config.yaml
num_hidden_layers: 9
hidden_size: 192
num_attention_heads: 6
num_key_value_heads: 2
head_dim: 64
intermediate_size: 448
vocab_size: 1024
hidden_act: "geglu"
norm: "rmsnorm"
norm_place: "pre"
norm_eps: 1e-05
positions: "rope"
rope_theta: 10000.0
rope_fraction: 1.0
qk_norm: false
attn_scale: 0.125
bias: "none"
tie_word_embeddings: true
parallel_block: false
init: "uniform"
init_std_qkv: 0.0381
init_std_o: 0.00636
init_std_up: 0.0381
init_std_down: 0.00589
optimizer: "soap_variant"
learning_rate: 0.00434
beta1: 0.95
beta2: 0.99
weight_decay: 0.048
lr_head: 0.00469
max_grad_norm: 2.0
warmup_steps: 200
schedule: "wsd"
decay_fraction: 0.662
decay_shape: "linear"
final_lr_fraction: 0.0
batch_tokens: [8192, 16384, 24576]
max_seq_len: 512
doc_mask: true
train_tokens: 97580000
max_steps: 6415
dataset: "wikipedia_en"
Each number is 128 + 24 x the weight over its row's rms, rounded and kept within 0 to 255. Layers, rows and columns count from 0. Numbers have three digits each. The size before them is the row's rms in percent of the matrix's.

# layer 4 MLP gate, 448x192, rms 0.159, rows 445-447, columns 0-95
106:144152157159085090117135142108133105116124158108164137103143108140125147163107081120114143102138150098131138138145102134100058148135112118149121156136135145134109092149150149119112147109083128095147111104120168082135163130110108152155162159100130135175101149112157168112121144102119063153
108:116147144119163153114101152110123128123143134131126126138159140168103158090127132178122171132119138119111163105116094124113112101118108133091145144157118117108130146158164146065092112129117136124130148125098083140146157099104137099144184137131139091145130103148141078115131076113113115173
102:107122173144117074125086086151131143106136149074138156147139173109124130140129135171140139096151098132125117113106104105112129102134107113121127153101132094077131148134109180121102158114113092116149119131172106117139086167134082140109082119130159141136119108117166154071121109102104157109
# layer 4 MLP up, 448x192, rms 0.151, rows 445-447, columns 0-95
103:110114116132122160150160103110102166147143158119121124126152167145130119131083148103115116115084127108103102121139149123188143131138110115129137130134150097143160177123158107145151188148134120167112119129127115135163112111146132164138091165156086119068138158125138149077125151116146131131
102:108159134129169143106127112155142118092154145125144154100122111134124159132130070123087162114149113142116111134105152132152159130087154130101145119106086172122155151147131145110117138151115112116109132098121117119102158116109178126100166115159136145102116121136161167155123132120159169171
100:123102101115113165127068125100111164126180108125120147163170128164180135183121143113147091130101079137100138125119149142133154100143120093135143119149165163101113118168155141126138155182119095162109165132106089129156118123094128089130084117173152132122091102123121134102122089129125091129
# layer 4 MLP down (transposed), 448x192, rms 0.146, rows 445-447, columns 0-95
098:165147156149122075073106090090147111098147111118181155150104098123156157131100095161133140076095144127107128183124166143107068103068145103125104136171103141134111118111100130140124139169125106084104091145104128160121106137117111123164150150116182136132140137102148094134125127141136145067
089:161103122134106114139116109132117135128128154124121130140095155074137108108098113109120133158164145118137118141125153175142080109093176088161153125113159141181141121142119135140128168112106150112123172234136158141119142114157112135201105148093146123142130105118130100126156116144128161127
102:134145144092135110151175077106128117103152121128112156104145122131141122117117111123149122121174152125131124142148144129112164152141131161104168202130105152128165166117146136110122110190112135113120153125087154144109153143136139133102108113161131153161110141113180103118115166146113163126